From a checkpoint of a small transformer trained on Wikipedia: no biases in attention or MLP.
Each number is 500 + 40 x the weight over the matrix's rms, rounded and kept within 0 to 999. Layers, rows and columns count from 0. Numbers have three digits each.

# layer 10 MLP down, 448x1216, rms 0.0413, rows 125-216, columns 456-607
464505482496545455564510515412472572547522510522460561460553481490467501516521479488489427480467527520467527476436507457496543473572504469488479504492450516501477535493516531559555502529464411498507479499425484531518479476512597512542526490535551529503608476509528488422445496496482492489492528513515456530462528568491440536458510526560441516484449468509518523441485546516519474460461455559544518481467508521560474461462499438449481571498464419490516519447
417478475482439491533496471521464541484510606483502439418408461497484467510537547465485444502465520453495524579514500462539453535522430532468483449594561493540484454506443394530453491538525511503570440559425451448552462460460426447518522542538456473440474521519494512517404480470501472582576429455499578538527444562477491512528518559459528457500451577513550485466542485441559480491488500528489481386543518432476556492496471499486485441478521446547505550576
443492488486509469529454522536432532544507508487519462496473534439553534517534516476504457511477507491495511440530487498441601484548505510481411553541494480544527523450551563464525507501525565484518543467516558522448441493588495479544493484550530415538492575500469505501495576560441486477568502485526422557499431486509483513492557526545463482491459482504496542528521458482482463472501479530498511435517530493442551575613530541466547531520521490479474482504
547443495481516478526409512538503457492521526497448501504524516526543442492572531474537492502465504530424542481414523437479522520442492476502497516462535518538542485486497480482460498592480546482436532540538466543524500491592490475524543448472433481491548542463462510528448484531525477482488510480533467523577472480435488466543541571512488513512480460555513488480572476544552573490495498576441488494446486571463493538574425548524478507509535458534527485453
595418598501487481531429491559523458494503442524496560507513549497514523464459548526455572448521491524544448484501526543522530472596503465476502524548496508483555496498476522478487507508482458468523517487487478492516513548500517517493536526489524506439542455469422542449510566496532551551464489536487524488570462475503483487404512505471494392502516564527503453435447526464483491388488532516469501480502575461516488459496422482547483577489551445504490539448
474564498528504475497533512489561504507551557484480510478448481509558475450486504524563551499556478524476543525468463467481471465449500462432494517581541498481524529504511473493522568514459449554497493550486489539516488494530480547451515412535516463562464518536518511490524515464484486537491547531488483478466498482483555491509483479530529441489424466530475513542502507503478479559534457501496446468509500477534522422524546491495471492500425515525443543490
449525524452502498444486487449443518582549500501492543537523513502516516538542453470504518514434461480495479469506406533593457544469450532485463475537514417456448507555468433463471505449488430502467514506539493493515537459447514472589516486489459537556506545489426524502478476453546479486561482489482503517518467525538500544542475454458435478562506443497495558517546505481488490531522538516505501601485466533499479463478502473412498536475437469525473458449
491539461455467510520498571565428467496431541548489445513531451607575524526445584468499464567481492547453548508447573431546429543452534519492514455524466553496523421522463462453519523490546500510486457404496424526473499480537533545494480502456436484482439450545477462507464516498468552520520504543564457534543457571464515501498547511468553472478500428519503583437495536432528487525480566464459548486544450514474523480506480538519533566511512551548576570468
496464475487491517409431526489460533452502486530476489412515472468505522457487491537497539450537565464519493478437558478545526525477517490509512442499514542507475479555493453462520513458489471462514444463482556514503538517549496457536472466524486473407516555537466511532475439565489469495520447533538469516478504516517580540448510538442511498433499504489512505488492495499488552529464479512510514546523440494524528526512474462503604496459487460506516505408
533540471390416472503468503523503514430480499443539487503608459536507543526453437442591492497500539502502480454524529466466493507463491556483447502475518525480541461499516587575483541532500553480479477439475553500529529495490505464556431498496526518491522533437453527490563509444502477596443549465418496542491502474488430551517552528507487527452475521482448533567522509522548450569493532504423505548445529492579499450515549464496569576509577505568494459489
536579517462526459480548574496521528493457483546494427519454404471526519477559518508535518548520499470384485417529519492545543536495628439424568581570534528448499550497454586514453466546491385488478456450468495565458569495438500437506565498517507434533454484451485487505525495496488479491608483506498546488561450523464543465522442471456448481518483512498531533474576431515467534459520497554516481433507470468486506530570499483539556543483506577507564441479
506506540459554451494465492482565535490499540463539450519518554522492467490480507566508511498436488500522500548473447477415501509465513520483497518570492535510471551489476580436520457513516486493591496485429496490524480502493505486583451495502525431556515500549535504492526435560409509527529531518502495527477493501486465548398521550481459570519462471502552473444516501564547458524434613550531512527486501474482488443482437479527519527454552476544484453501
481507419488532497561473503465475531487525413464510557402530491488525480524512523508544523442472553419486590552505484444568571472508439528497505509417427517483456487541474531443517540514372513450551541461540452451563504458555507508511503471526465495459496504533441495513508440426461494543572440510455497600507453514572513509544469575488427400472562466413491563536480567476534480474499484462504525481507548517478467532469482605471542486463455490456492565569
562483519439528704470535470515567484474590536521485557571412492561552527578470486502436391553550422541511513488482513528554537511496462428432531357515577420550466511552549595491584694505601525485504564525514586494327482469511443433523514418515501526606606475463425476492539543408579441487447447472498544555547524494475558487530534554674487498490540539487524438493602444449452542533651470588515482583343515523428588470483533529535514558460458433463426536535
488517472481513479439492506487447508505491544550513480480412502450490472438499490491431505443456466477402448422432396454402564542455504508496513470521459509509545556517528488505508466460459534492524496473488493521480514492483412449545521508465502505507540468448445484484488477575499526501516475480490555564457539494462599547478451557477500463510479432493436498536458498424502555473449490485457494547504514533564575464533567449497497468439535490487533533468
532466514476535460474491505555531489498557571475494526471536517483526509510543529564497514496489513429515469558463492496511463582579533538476481477466426513434459525468521515536441522524543516557439535474525533537530502499426458426473539456482535492537499488483507503533441535490454540506484466439481515560521512476566494544487489503473446491509519445441517455413530516480513490537487491507523507517502422512556500522496517471499477536515467512485512470543
511512532462483544460465492516537458458463503521431531481527518546495499462470494571435486585489587486507492491521523524458515494472518487531514513492557459490471497510511520414477509549498518523548463472420444503429515509497477520552492422471465500526488466474507503544486578458519472472528489490460514529440549483464488578469528501452546531532455458471513468511486471487500483499498511498484543502507478444473441497397535490542496504487480494472520476456
531524514525463512464508482525461472437459564537531431564522491479531488494460449462532476452557494539538432520473507524492491428437452436525532505510448452472469546472508540493469498476457473500514530441515464534451536475484533463487436591539501473487477489506585457441475502520471478534514430509473531492470477531467510470481464504518543391479452506524547480552542513563475566537562507506432453497500474493508524451507531463471483488536535522446486483542
554508608534487511564501580517532494456537448431502520516533539523419419469470470457490503458551448466428430541512520601465484532502498518525528492466458471432507498502442490463548516521461520527526509510515533540557418452459446459515504500519520504448458497492462504478496566461538468480428371474561511501578495521542469497494470459425414511454495517591548425478500521529469471415446467512500533469539502489474429451555547473505555451598559472525439535459
513569548495474525503492492465548513493467457417505551501511503493526418457417509513471546542484482439468495429400505515532525479513579508543501471485426506510411474484552470536411494452489491531457599462517519583466443441384539507512486524474493527475517520477542499493536509432543496501519487511516523433503448524472442552465439554498502483450590429454503503468528493481485541498478466547446525440545500521531507466491466511557462560492504560506497471475
574465584570482425504490544463510466512538541451466549474417521470541483528557520481475502494531525432435464535501419442491509491550487542495453505431499440442549494542478422532520491530451472510509486501502559473494494507484513549406490541558437454491508472502516522485522427482450533461482485527504561507480547426512516491467473506513513486511571491492531527471484558473490516415524482471462493526496513495546478472457475474473488498532559566504501426533
481484474495445514523427506476474546491337523526480497531501497513505501473599454523483496478509480544504494467534519508510465468477504501557551458460512429479444496564476518522472534574464542518493445447444490485489558534499426495558519484577467574522570507486487360412496535494513421505465509495494498528488542543520488478458510479576512491504429495511432440477553535530481468533431508589474522498480470485466480477389491540507500427500558521431561517555
529467574542497519471462460574576531515473570532474533514514447530396561490480479506520524461469621433460502519468516565452504494445481544497440472486512503461546483455557500499531535500468530561522518427473508399436512547468498544536442538542515521530483557515459535484516477543492547448486511455472521495503511548515518565554496512462464466504505522484532486442437550537494586541483572389453500546517570486528594514491516519482551572497584538459453440515
458514483470531533532496501455494493444535516444526551467499462526467489470465540432558484498473473467557560495497542491484571465513510505483514505547507502477503516513464467507505509472521488519470486470519560505428492462498538522529483468544467521513502519506489523529488449486525492565569503479461512509478496528531467469446485544444474482465455522456434436544500460555466522502470500459480485488526485537541452437537463448490493498501500500496507553543
473558503422529468503567472465488488514442446497550527456478512473491539502526537537506472507522480576432479507559509424504475509503494479531522537551478464530465546518571520522529532464479527499465533514487474522489511488473489457496500485481469561541480554506503490532473479467425485547503473561544523462455515540500489566519495490527482469539456491471505480452537458495498513549571490543481454517519461497527524512422535508477493579471527516463471478524
480525498531566518539515480518459427584539478432419483536553477549454525535515497469482539494529527432497563547541449501505495484516553467484482489517506572524445493547453587514595543502495536564491449439546448462482520471503472561464483501514441474505471499511488552490509440519482505512538516484482488461519476574493517467506497604467427445466511564465464492499533510547456424573522473492471492480439505480542616514477531569475508513521479461518442439514
498493469517512505458483446486460437546456511530507510517464401523519531485467553541530484416470503493465570452529477470506516539486512463463494497508533541498470478509519558490491511545518475503475452515468508457527434446445409531517481490444477494466497518508491524556503532519471533523478491468531503478492518517499508441512530499507518502517474525519513463446542430431470518516478431483488463422486475419457491507484506495454474527517532506522462483481
539486472482440508455582482502521427493513499506451474472500539451466517478482524489558541539440434510478541533475576503493492497503516445552483486550564509446494459484447530464506551464533518506576461511465518485502559564461466481516516540524447534479449530492475512549475478516453534593531493524489441491552469482517537564448474543468520526530500493463505475571510503571458498492492527492513489433491480535516501474471496484492476547503506549495489473454
485518528440515551527505502523457440513495559519511511511508512524546468549508460517523500509499467493525498515574577464470484491484525540529473486453465568528534501458490520582494503507459470546486586465482567493573481520491421545512485494488481436508535498500474501484528507531561432456501441517503471505498474500537512567513524515536539471536452494548441495457560536519452525501501482483515507518528539494500497482430479416480492531506480367477562516489
507548552486497398492522614563488481509494479460571446491444546435492548510485533480497484528557546474539434472436481472581556484440530471506478489498429451473497497474552556488473510519479542437531474471484486510541472446462454451470487535504556520508532509470522458551446490505521463532475502478488491472492608451534510480460543543508496548542513486484507540491459478532498491449477424489544497446470496503570485557501530510480541523516553443542492545489
443497471487401487514498513530478550521465470483523508526503541498488508534504479497531474479520483596457509515497508530486501468541500528544576496504501467466577487527532536503439614522507497533465561589508556445556466405435443479490520486505550441496485480486565498492499446493578491582489492487530459505428494604443494488393526531422453517492436457481507510452488511574504570502456515499461555462449526491459503491482471522462441433465521500526546544557
567561548479584525528493546440461532514513475505577462515434429484491479533551474448528519518476544509463491514500526569580536483521510490507483528450472479507496509499528504485467531505541525474497538455441514478531552547525518490516494526520512519448474518506545476474527465528533475488505548505461529425480470497457461547529534563543480510463468467481534414495516492431514504484458517523481498493568607515468465498549508504508502509483472537499570535552
550475540485440513575510476503541444472574476416513499504473536533444474451530515499550503521594412473509477537505546409484569482442542538484494501497552512520445457497441518478517491496506433487473500439479484548488390559473514461464529546511502505458498566472494498506505435571532477548460482532528525483541532452522434395453528501421518488412430464591485503459491545451590509553467545508524549517522485531508429527486471536365514473482511550537497516509
500472490577535501456465457510504571465545506496468444518503467497528581580469458523477528536517512482543527458502516532509499531537508486470459530577501523414513488537433436431447591490497429504525471470453472508445541518515482493574531511461511460500530513454449499502502474521501543479467503506482483509467520504543463464502531484485409489517455507491511473509536429440460512453483578505512527480455486437539487546496494421517502554512475486492459543480
435486435489447528403536456526420499490489491524460529523492549497480487535521480520555555470492498484465475605413572501479536403519517573450526515551491439530524504499509574521488474502478543469494474507563554460472512556510466470505474466569498478517532501411521495516507540547453536509553463468496452484512498559469491502556515427432554509527516592526506408531485492417562510490550491579488489516447496577514516501472513487569471484531514454474535521476
495530546512471461440477509475529447461447531487538458501528478500480502520517509489507507534479514457463483550516523479450472530451528447522520502504519530428445451477503511532480509446433507488497495532482458523464517499482453553525500509493482485453478513493490511389530485552488513469468517502488509461513518552536530459456535464534471475488450462506573465486480529479474518488519458495544470427571476496482592551519500500555400477563514489518429479507
425529401436561450551575380581440486553347530533464445458446508560487567495474518581420595521576495541395621430415464465493451465423543318509529574411625445463526582483581439512612447424503520575614463479518444584447466463485497563428590466537477488551389711472555297565537578523589524519392429407410624564454592433388581557474497453412586557623453478421614631393481546495518545460601506596453255533624506437508528501551535431513443485579549445368476536418
509466531515452493458566515495563453488568621442573551489438504505533468513500547433494472510508443544509524436508547464456518508448520490536510470496552479497469467476443431456502462394509538533507464565503526531531396482597484522441517515525560447512486443511472521406533461539492423511489580463549486511464452500492524452535494672506498581454492541531465450499490409472473456460424507431559507529482516460523452421529400538542487544533466541428477496525
544512467545468548469508526523504535554482543543493500529518488558498540500507500531435404487492557575409571512482506483503508458553454526501531495506490458449461469483496475567559497508532445552456489540493467479558550560465581562547567495441493543502550492455545498506517516552454530489475509464433479465515499455493471447493461523491479482499485428459501452528520518546503487522529544535506423518465473426522491478488459461464517471478518521520512505477
513480529521529492557491509464545462483535424453522499556501445485517419511505485446565469487530488485535538525515468590495477566469494425535551508480525453491479517410467445520541580449425478553525500575509491417488509499447490437486472506451467465535516550467465468504466438417514446500489505513495436489487487608471567551445488534479509480510496539516531503442521480474503525520519506474553520553478544507563516507556484541418617531512446503516466550480
519508445499508496447522493542538428466496518483523501496461497480444453445452504557479498507529483462487480492386432436496409470534519496549445516528505482528505505505489512449495430456555492471473544479475500448474471520507525486487506462506489478546449482500432485514487472473527418512501498489572504523477419507468546505556479567508443521495505583468539513475513537526561513503515525492480489524460483466506475360509454518479493537510523547466528454523
539500563467510480569500496433470525494492456543479515507520415523497478502502496406476517502559502513514528493469488520512507524506534469434523440475430497457605498500467452499504506495539482460446521482456480485467461529553468495477584492531474572431450471544552512508545438497455503536511522462525470454490496497541585518480603502540493531513534471444406565550487476491562541554414523428514524527532487461501521495474490536502517522489536449551490450499
468590482387519547488529529523502458536486499470528475478496471539543519479544580472538516491540521477530509485464560576474520488449495478477439471464572489527531480475532425485535512525417455422546464521523523472458500508501507444500522477501540537554445475468449482495509497513505530500531506456531551453558518555509658601505434510563547524515522496506497464558482455547475486565560513468543422469559408550514527541498487491529455554481482524500478562540
508490459466487454459477539477473445424452468385510576501500507583529542475508492549461489479413433414487493483534471532447426514494510464453498495401541509421512536564471485410516453512451481514464495496458466515456580510489506478466500478545537514493487482482491534439574524491528464482480467445530466485482517452504564482519450475572475531500475460541561507517515518552470506479498517488482516474491478481499521604423475445540485463553518539560483450486
503498553432510470517452504479472447432476564450464506521531616494543480455449509496435440489513494469525486479441535463466495502542519536510572502524465465481488516476527495499466496495465458412542507476552520501547492417525525483450570497571527529460483447491527515507556481463511522553512585547453461556526510482559499528513594455497559448432558578482489588600533534535517472529488467523520569434462513548448512562483495505509458532520494568515518514450
499466567497567504601506512489470503440523503445498441543463510483441500495519497501495550529509502538523485528488539380498489533543495462483522569452521453546608543525489488549517488481520524457482456477526481385475553479541583458531519469537542562465471466482495565499497597507479486505449464468496490514468412501503518530514541490521472486452457542500533403453514447469463475499535537468434540524530530524486491586610505458441534488500579432433490456463
459510517439518514448564563488525465575553444487494476469457481476538497446461482493540555537504489509506479505484558518563531544546495446514506597577544442450486467464488472519448519479526545497491508533506462518468500445485463539520508453536501592499530531536439509441457405490510463515489497578566579495522520494458433457478490499461467499453492492556566518522532480460460442481542487434468455516504494517461577532526480486491506538490430579531511485557
490551491482502511553557521573532471498523477472566562531573458591496482442577516501478549493429547501486516484458459500541478550438545535473526475455564545545463459429555545479543507565502430499466588491487504521445464525467517509514543562508467522474521466523441506467548426525551418483500501509488448464523559525500449512447514512475562539476554458454525444531513569441496484523475539500501494479490532447529539503463489537481508459569480472491512534454
506466507483516499529546490466509492521581501508383477464532448470510481434468586518558509495466584492485551522538508567501471472425493516448472507537454510430452499487504445469573483481533596491491453488474519468474371552466544559530519526424478489539440510461531461479571538571532458465483528501413493522585436481557513507477547503566590487539511474567525533499472506446542565459488509565568510526536492571458502514479493500483511548530585537521457514454
457461495549495544469475508507531530471468537511463546502504476416481447467456525537482488417516534508469448507478466539549505432553480495453468497544494464497454460430530535509504501527481590492508416488467532543521571491524498463532487507478536508440491495492468504468547473481509496536513593507510498431460488504439468473481422525491562492502503579506453484511523525500439487427453497377482542497438492573516529489477439524418488530447521453489481463473
468432519447493510465486466473512495424487500526486447531492500554556474439511529528505513500518498502550478551452470503495491559484536495511544469498464468476527518491516620479539521564439487488502563444518549465476444488525459500509432436529487404474541465506503505567512499456533465533482487575439532460526468477514457491488547463405561402572518532522482464499501486533528485505464517487501541512444480455419569509467474492485510552498435499539489452529
529466495522503487534458539514460559480462550537539510520542564544524491512519519506502444491493463520514476574480485467474483498488547506539473555497492469520504437479507538494452460480494602420557477506481503476425515536504504565509462522455481479456577425529499480410518439487544454490573537490501472551536486522513484531483463504499504461543555456439577482533395547412489473462548498499558566439528426435568470519474527530500461487525523543475501539496
505570527488400492548436501589539518459506555534595437454426556494553508520478514543534560554546462526443560544566479447481513576491491537546440504486482476521460507524462575504433446535520436467438550528478564475499546507538505451455448485442484499513466486452443513469454510494460552483533528424489477463546498513513469573528488481500502535513543446513476506502417493506468483512415494464455470510452423466481516556454461462418531567492583433485500482471
454529526554483476508547530389419521484464528530423499486518482455549528531448441578531596491484577402409487547526502442492493508523472471418471521530515558497415495475559468517531481525514485437502499468555515483516573488476472494566448440429519473529496527499526486549483504491468567524556465516455559504482542500504505499544471587463529492521498471442492502517523517453529496446501503548535484477541497468500505504508568486445418535502461426509488528539
494495504497480493496496493501515509492441551474523497539486513554527488548530429529474539507448452538503537492531466432513464488530545485517520523457490536514540486480498463458457477495511515517502436515518493511566446478516516476487513519622524504498459471510480514588588554462476558480487488462547472510513551503477524514589479444502500442457472558461565497483489530433496566511456473452489438513491500505426503485527536464443468493480510545466576512577
509508577464526497468468529510505455488443506483532581527551492541502490495495451502435462472449525516517477510487446514537571506554487469513505502465475424526557556508491536529529571526552498575540503537469539484510549520519562503474526452489449469545451502458451481534514470515473532429472480454517555514456506560514438556471475494494461514469471502522495406456536442415531512437429599518521515504505551499539472600522493489486453543498465480465487478553
453441501458509495533436507543537492518510500482477573485436485481421533525531571508491585484481500555501455460536504489464536490494510550510480500494427523505588441458577497558469543500477456512472500508502475410527497444487531428508552544482592582509473473581498467504483526568492526566524453462494453567498484514500447490547505458517460507559428533485558509537466553508484592596495542444487469539496441509451511529486491481454455482513472417410510444480
557506562534481486576589494439486471573448511550531499547503431512526546538471571534522457463512479477490531504446470525506506519422473503546438496504472507560526484539491591489455537522528491509505530503543490424501378540502582479513466490514509516461475475556462512525433471484547499481487423500523472446550484544517529471479490558519505553489525540519450507523468532491479529529484472445560504499537483512530485491502468536501525496520531519545462566508
497510477484500475507493495514485440512501502561464513524498478476521519519463541602441500469466525512512521465501490491473440491499481435526479427525575537493476554535591526454490497491434552578532492477530492491510479496485511501474491489416536571459454524540435503506471534492494449509483431508536541555426539535513493533501465472459514556457531482456470451493437507510452523503505491458451519505474448433478494510474547462498518433461496483476445431429
561461459493497513524562544541496513479539479510530469518471403506497467495473477485487464511541505503506512473526464462512469478506528479477474488416533556499471474516471509517470513455375561531576470520576493491441540484464464511454469499505436492520518506439514522535542516525530560472459573591515475434528482532448474477479455492465525439568569541516442449494501474508459490547521501484502457509545417550427487505509549511480494469547520489467587523552
510476503446544490471477526504525560555449570489497520562481536556473524480447492554510495488421516565486528530458505530452533591428459514482537496502534508524553531525500516484530465533493482464456459420503494485522508501604529468508456490473481521519522498480466508504457497567488531489569452455536559539498532598490519485462579545538525482439444505559513493473460507510538469482462449548528489530549501545544522532450520514499483422559530575559509493490
526449535497482532496511529512527521531466512412471497486436571495547542544525511447470495464465474497565590474510452522515487467540513570576501542499555539541504541473535507474442497458486470483498530489494521487547421505589518474453449510585482403536591587540535494522448495424499542489486467447499482504461544444471455549508412518507558545487491552458496610585501475509482560530532548525532479556490501519492402459478520550579519584508494494534510510410
499566571467533464510464516496479508472463601520479467491519492501491512502460503573461482527424490516510538438432489514441492493499486475513458549510484501491483372492560534521525468541449458423532538469499495527471563491492556443513527533450477473578519432533455523515445503520516503552564494461474502469500485527504544519516469564526490484477460560576518523514450570532481530503540501445482546517442463476543482483590479453430588474581491508505536524519
487516471512546488481522487510537525454515495535501495595475524499499582449512498590463545446447461555526473513551504546586573500486433478471496472476457510494491490537498544511533435536497545482489477471510557411458493494534478538463423446585513501518512515473526507542539438566511513486534527498512481507505459518508509448527537474508486555553464498437476602463491495562447476471532444442503418478527434439422476538560484541427471460418481477538476523470
467553446466562476518511480520501548512519523452539538492542431494515457467471534425514493551480448522511478441539541538456489541580484533479448548507491492494450473512554478495524427534563511484411504506518489507498586546558466503463484465480531507500454497621501485555469550532501484540579517546546435478444488427522436468469464539477526532483454498493536514536493533558529410463476473485566495445547522502478538541464526515499430471507467519480492465560
522505526489539514490557533506453513449548447562471460537474493486478454548534462523553521519420455469547565512461485533517424579541427563483463531444503521536562461544452491518485489564454494486470556425505492513534495455452555457529460458511562590472525525532512501490561526511483486486513542459537530450500550492554423562505469527500532448514537423543518517471514532556525546447527440447502493463601473488531466512435515513499482491485493515520477456509
525600506493498492480511470509491466504541506529442443493500585485521524472541468445479435469465493552447455495522525530502421508514419493511498493441548532523544488451516446477449542544520510548506514463431461446482539519421499520505547563551500531492520501483522495506523478510545520558449485460485572535492531540556388531552484462546521514498493511524512486542474496592429480532518548458538426593501523513493466481456507474460540409483456518506524436544
440461526513520521422507540484485510498520550543453503486510436508506476513529489546503483551477467446556536491470463437462512491522550495451544515547519512492446498533491538473460528485529446468463577538526546510419492525451467508536507529473550496490494460474492506499485510441441510614553499400471488502493453465521538437526587508477422507513470513489463503532510499448441508540465509507456558445519567496507418518512474498478552486544505524524454441471
530498501500503506519498478485476527466529515544525515560534505610421508491423519466482390472518440546484521480472558494466493454502538496479512495548432512510553516443500463602485482518517550489492511535546492498488526495459507485527490541490562496512513525518528489547457506586523456522478479568532470509528486557436435512539469518427609535487518422591437477487512443414405533443484553487515590494480459505543442503508509450549551501481547471425444523462
510469517543503493537495504515480486495483532527533495388462556504495483496534524483514457463443512476576491471513505537456394520477493506479517489486521520520438445519540464449501519497485488547500493554474507560518510450441518444513466518497526527485476565501515518504498438474537446468499470484491488530483501549498527530436544515517557508471471473510468497487557439452529472463471508538588483591527500484464664515445493495531534588483490551485509474500
492477475546572500499461516517577472619517423443502518455480501559475480471442554512515522525524555541465551523441446611441520532504482470529466517479556534432491525523516505456492534494522561528473466517539542487509490575551529462567494539469486524465447542529513455468438543454478431543567485535520530515510397492435486573431421499484510418524577520453400558463460506509563491478545550479522520497420557550518503548514412514464448441547445496543436433517
507505478458548498502431583510519530500478513499504521496462396509469519502399439461505502526542494455523498545480550555494520492476478497496512545479466397475494567451498541518574534483490440473541544505485535487456509452465490521464494546466514505541511537481566539470514483487596427547513532485473540560479486456504427519498504467467469503506535519457503475567517519526483512553577480509452489517485480397526496525546489420533489518492545504435480472613
517548555538477528455519547496523585500531522489497444553511437529498442491498532574505518495505466489499560522441543549510522461492483538532471514487491502494497452547536521508543560575487563483524535524555520460474510500468575498563504545466550537532513575444489513496531461479479517523404527476530551532470474500524488516476493498492499470502508503539475501533488482517466446542475515511559509525423456476504539517459501455451454466465521423504540490532
514379460571496481408476437422596463489548499498531496467484559523470557509479542545461558510535496512541453508440444479519426500510457470549497444558531515563501550522566504485515462451490464477464587423527549504526528587587488501513497493505489501433529486539500539506527487460459536577487502503438537468505545495491425564492516523546476513547558529517538576506459442603538485458475478498513571532484558490468455396511432559603569482476482508559505452485
457493536435483520521559464491590427531509474500500478618517482524476540494480521543494528519427494483497473520527540482543514531515533474479595494590479472566480467510509507475453484524538507460455558519477544439442577459501516502548453479424498460503536586483372521512515547506497459484493549552534468509504496518437525490447527438455521502568487580476492535502579489461442526506529511522497472452576439464565536486469539483523525505605518496494519372572
447580471561509351495481507397521468507514489495515459573524447532516464522480524449469497497521519420442568507448567560471504457540493469487571501453518497513512518489453481530470526466453423492463441463479491489530442500515481474493472499470544450489472495536439469504538503527530523474424494551547515464482402519564473479497518503477552488456444539528485538545483467507538525556524521517482501492517489585517490471539547509499535546480543582455508525506
532491451437497478580531462474572488499481453480475438513463459522442526511476553412560513499523505519516500505579515510532558479497512467435487570548513489481462530557545455569481462487558471467475544516491499511505440545561475465507474483485543504495527466469516512504448550487572550512452487509494497489552399421490528489502521522483510533552547479496548494575492448498473471480494510471505454535498420455494520482458495519552480551530496450466443481505
539527489546453510465540450415604560566495493538476463414510522451494543497561488437537443408472562454477580485514539443497516516529466445525444499476558507512517562515461465415492554468522500512514468443518520540510472418467444505493537566543561491463480462504509524520475539498490465506519457542501500451441519547490458529479483524474535541520520462501542554446471505453495464526545469572492458477511530520485487482513496529483511490519496566453542537577
557451538529411468538506490537541461475468557488438511498524497502486482466489554470489492516470511539513562490537458456468473517522518481460529480484492443462502494500514490506442465521475485562489555534462499479492471442455562469508524392544555473550463518540455486480476481539515453522475497503539438466452448566490502471493498492480455500487537514521485468502469448475467483500478486489527504502486500486476533501497495500495542513493464535506539497540
514484484455442447529505465520486473496460495534468457412483441525522516529480475510489482522556399499480525488457510430588487527494495522443516472556509551539513534455463555478445510484477498496538505499485495502531490552514409530479561432491493493557510539518523550525489462533559503520538458544501429491483541466511530576497556520519477499483455577499551384541502482522451479437546526506514507509499451473482518435470527473456547513491456497507526470475
456512559545496475487491486517508484491543495445486565490473477478468527517554481438518493517522522479498565537462549506490464556505528515470461517510506523537575530510516471508511486434521441494522490503519524566494478517503440541476529591542526509464521544405530486531517455505468605535467520505467458472548540471497545474568528554500497475474473469470515531524487494431541491441513470488418545479514500534517537575541495440487502548522529494533552579552
542448461510520530452464495556489481502452520554596500457498533550493536534466518523501496497533459513461443534510499525535554473476494493555558517488513568601430537540521487478515486545475538488516493491486567471442512473448443562482508482495484449534510417494463571496447470516483566522498562482508462488461505563495448513471419504483499480536483494522450511494490429496491567457516506485567484485534518492524408546510579461473450562468509491472495498498
521472535531481389492494462533485513435429495506491507465550503494574518489569544489512536502507581494502510539493440493399490507501497503482481407438544466527532464463451469477561625496464462505530515510509520489579469482531546564497533434507493551435481448507451542575480477493509498526467533497541474513560479515465499406445574488556472515459462457490474604505531542536513518518453524552547473519450544506479538529510459509565564459523555542546453500464
502472512580515565502503531489546444533499545506482481494582516469476539530503493578521508490387520457441547472532477506502563503533476495467388512471537561511537464480510535569569525429460456501533505555460497423527491484467524537546533504450522454494477491453551490497452478542580585475491521507489484450525484475511523517489462514493520496544490484510507478467518490531526498518428497411467474506567577551497514556513475463480439547554491542488488443523
471572437474450503481439520559503476428436507488521540435509496556486511480549516446540601502575482497446507550516489536539587446512507492515513498516518487487454458568504579461493475533502435514438492571477515588497477457472539400522499561588504466469533425550519516532452543462516441488510457534437431465513474463452533512472548454569506431511507516479455515501526519477594470502466521517551578406430464483512510534497531488539472534537445465575523461558
483528537506499488391534500536531585521459477488445484516493496510466546505531433529522482482494442361418460486518544469523511497478474499508445474452493453520523515456486540534497486508532491478539530490536510499493548529408526515456512474532571505477505512609499495499516494565511448490516490496567522441512485471480508450464534504493447550494564512459476484555479476470502518468476496481462422532477458519474460530568513580503501525422495517511497501540
432494487472504502455518503535456465529510481462465492434480508488431485506414515571500587519535471498582496431516467486523471512517460446505452554470639593559483471539512490506560451496478511511508495483444455461554587434535475491473547502487579506461558531550497589529497475477483495452475475489472566474390500513538472556592494542475524486497599539544484521393538507503572458541487514526541521515540554483518425488513503447480515398481508516551573510521
504444523523484441484543455515471476451526463503511488513483534432523527568519481552501461520488506510570542555575479455506532477465515498504499478511577534426477551530498497559484588514531530483513607479516481559440497497456518513509534480471484603512495529505514485477537593550525508430482360582484484464528463556415500554500486521483455514534463462511528537515403527513497433546505515480501555530500508486508473559478484476508561480474475493512584431505
492510500484523510475573434450498543541481528504481486525502453514421491492501525513504503555558470442565523484463503563524507520549482444478494476516489534490489429527449470458513508504502485549499462430467497496559491481520476509568560509600521505533481421472461465526427518474482452475538458471481478510490501434525458515484552588465495475473493469524488508519584471412472474502544498480490487467525512460466524525511526588458575497482480530481473475492
445550452502503492453526531503533491477549546415480524443504505456492505462540439519497431493495479535416507508513530481485462446533453493534536442525488483505550483501437575510514521520396514531532471549513506494445514476506561436426496513504527503454493523426540515544557514561492499510470483462482514498490466482552505505506492466511517477504513483497546479473444508435453502540563499521491482486511512523453494498458520454508487560527486526526467479506
494438506538453515504515511481525502476467490527497524534559535489547517503501464514483497447482435402461544533556510540501516524480487512473568504446515492421489532496537485501482519486531503531503487495482502506512504510486510484456478538518486423382531509524494544537504554478478447515533503524521518555491499522477500574482498513513475452531465489538558444535503579448505488500530471451527626530495528533474518496480529469444473465564455468503483538519
523432532446549514526551544514483536450513441485515443509529528497508516395470446505509588542528519502441438485504548524435539450519531477492475458521502468457471520498554514591428577542526564477482491548570485481535461592478546408545512488402438564518467504565465486569475488379396526444447529505496495562606422548481469538487553533493410432498451507464453574457507608535494506533505479499474443513539489437492499528497577442509448402574483530492514546529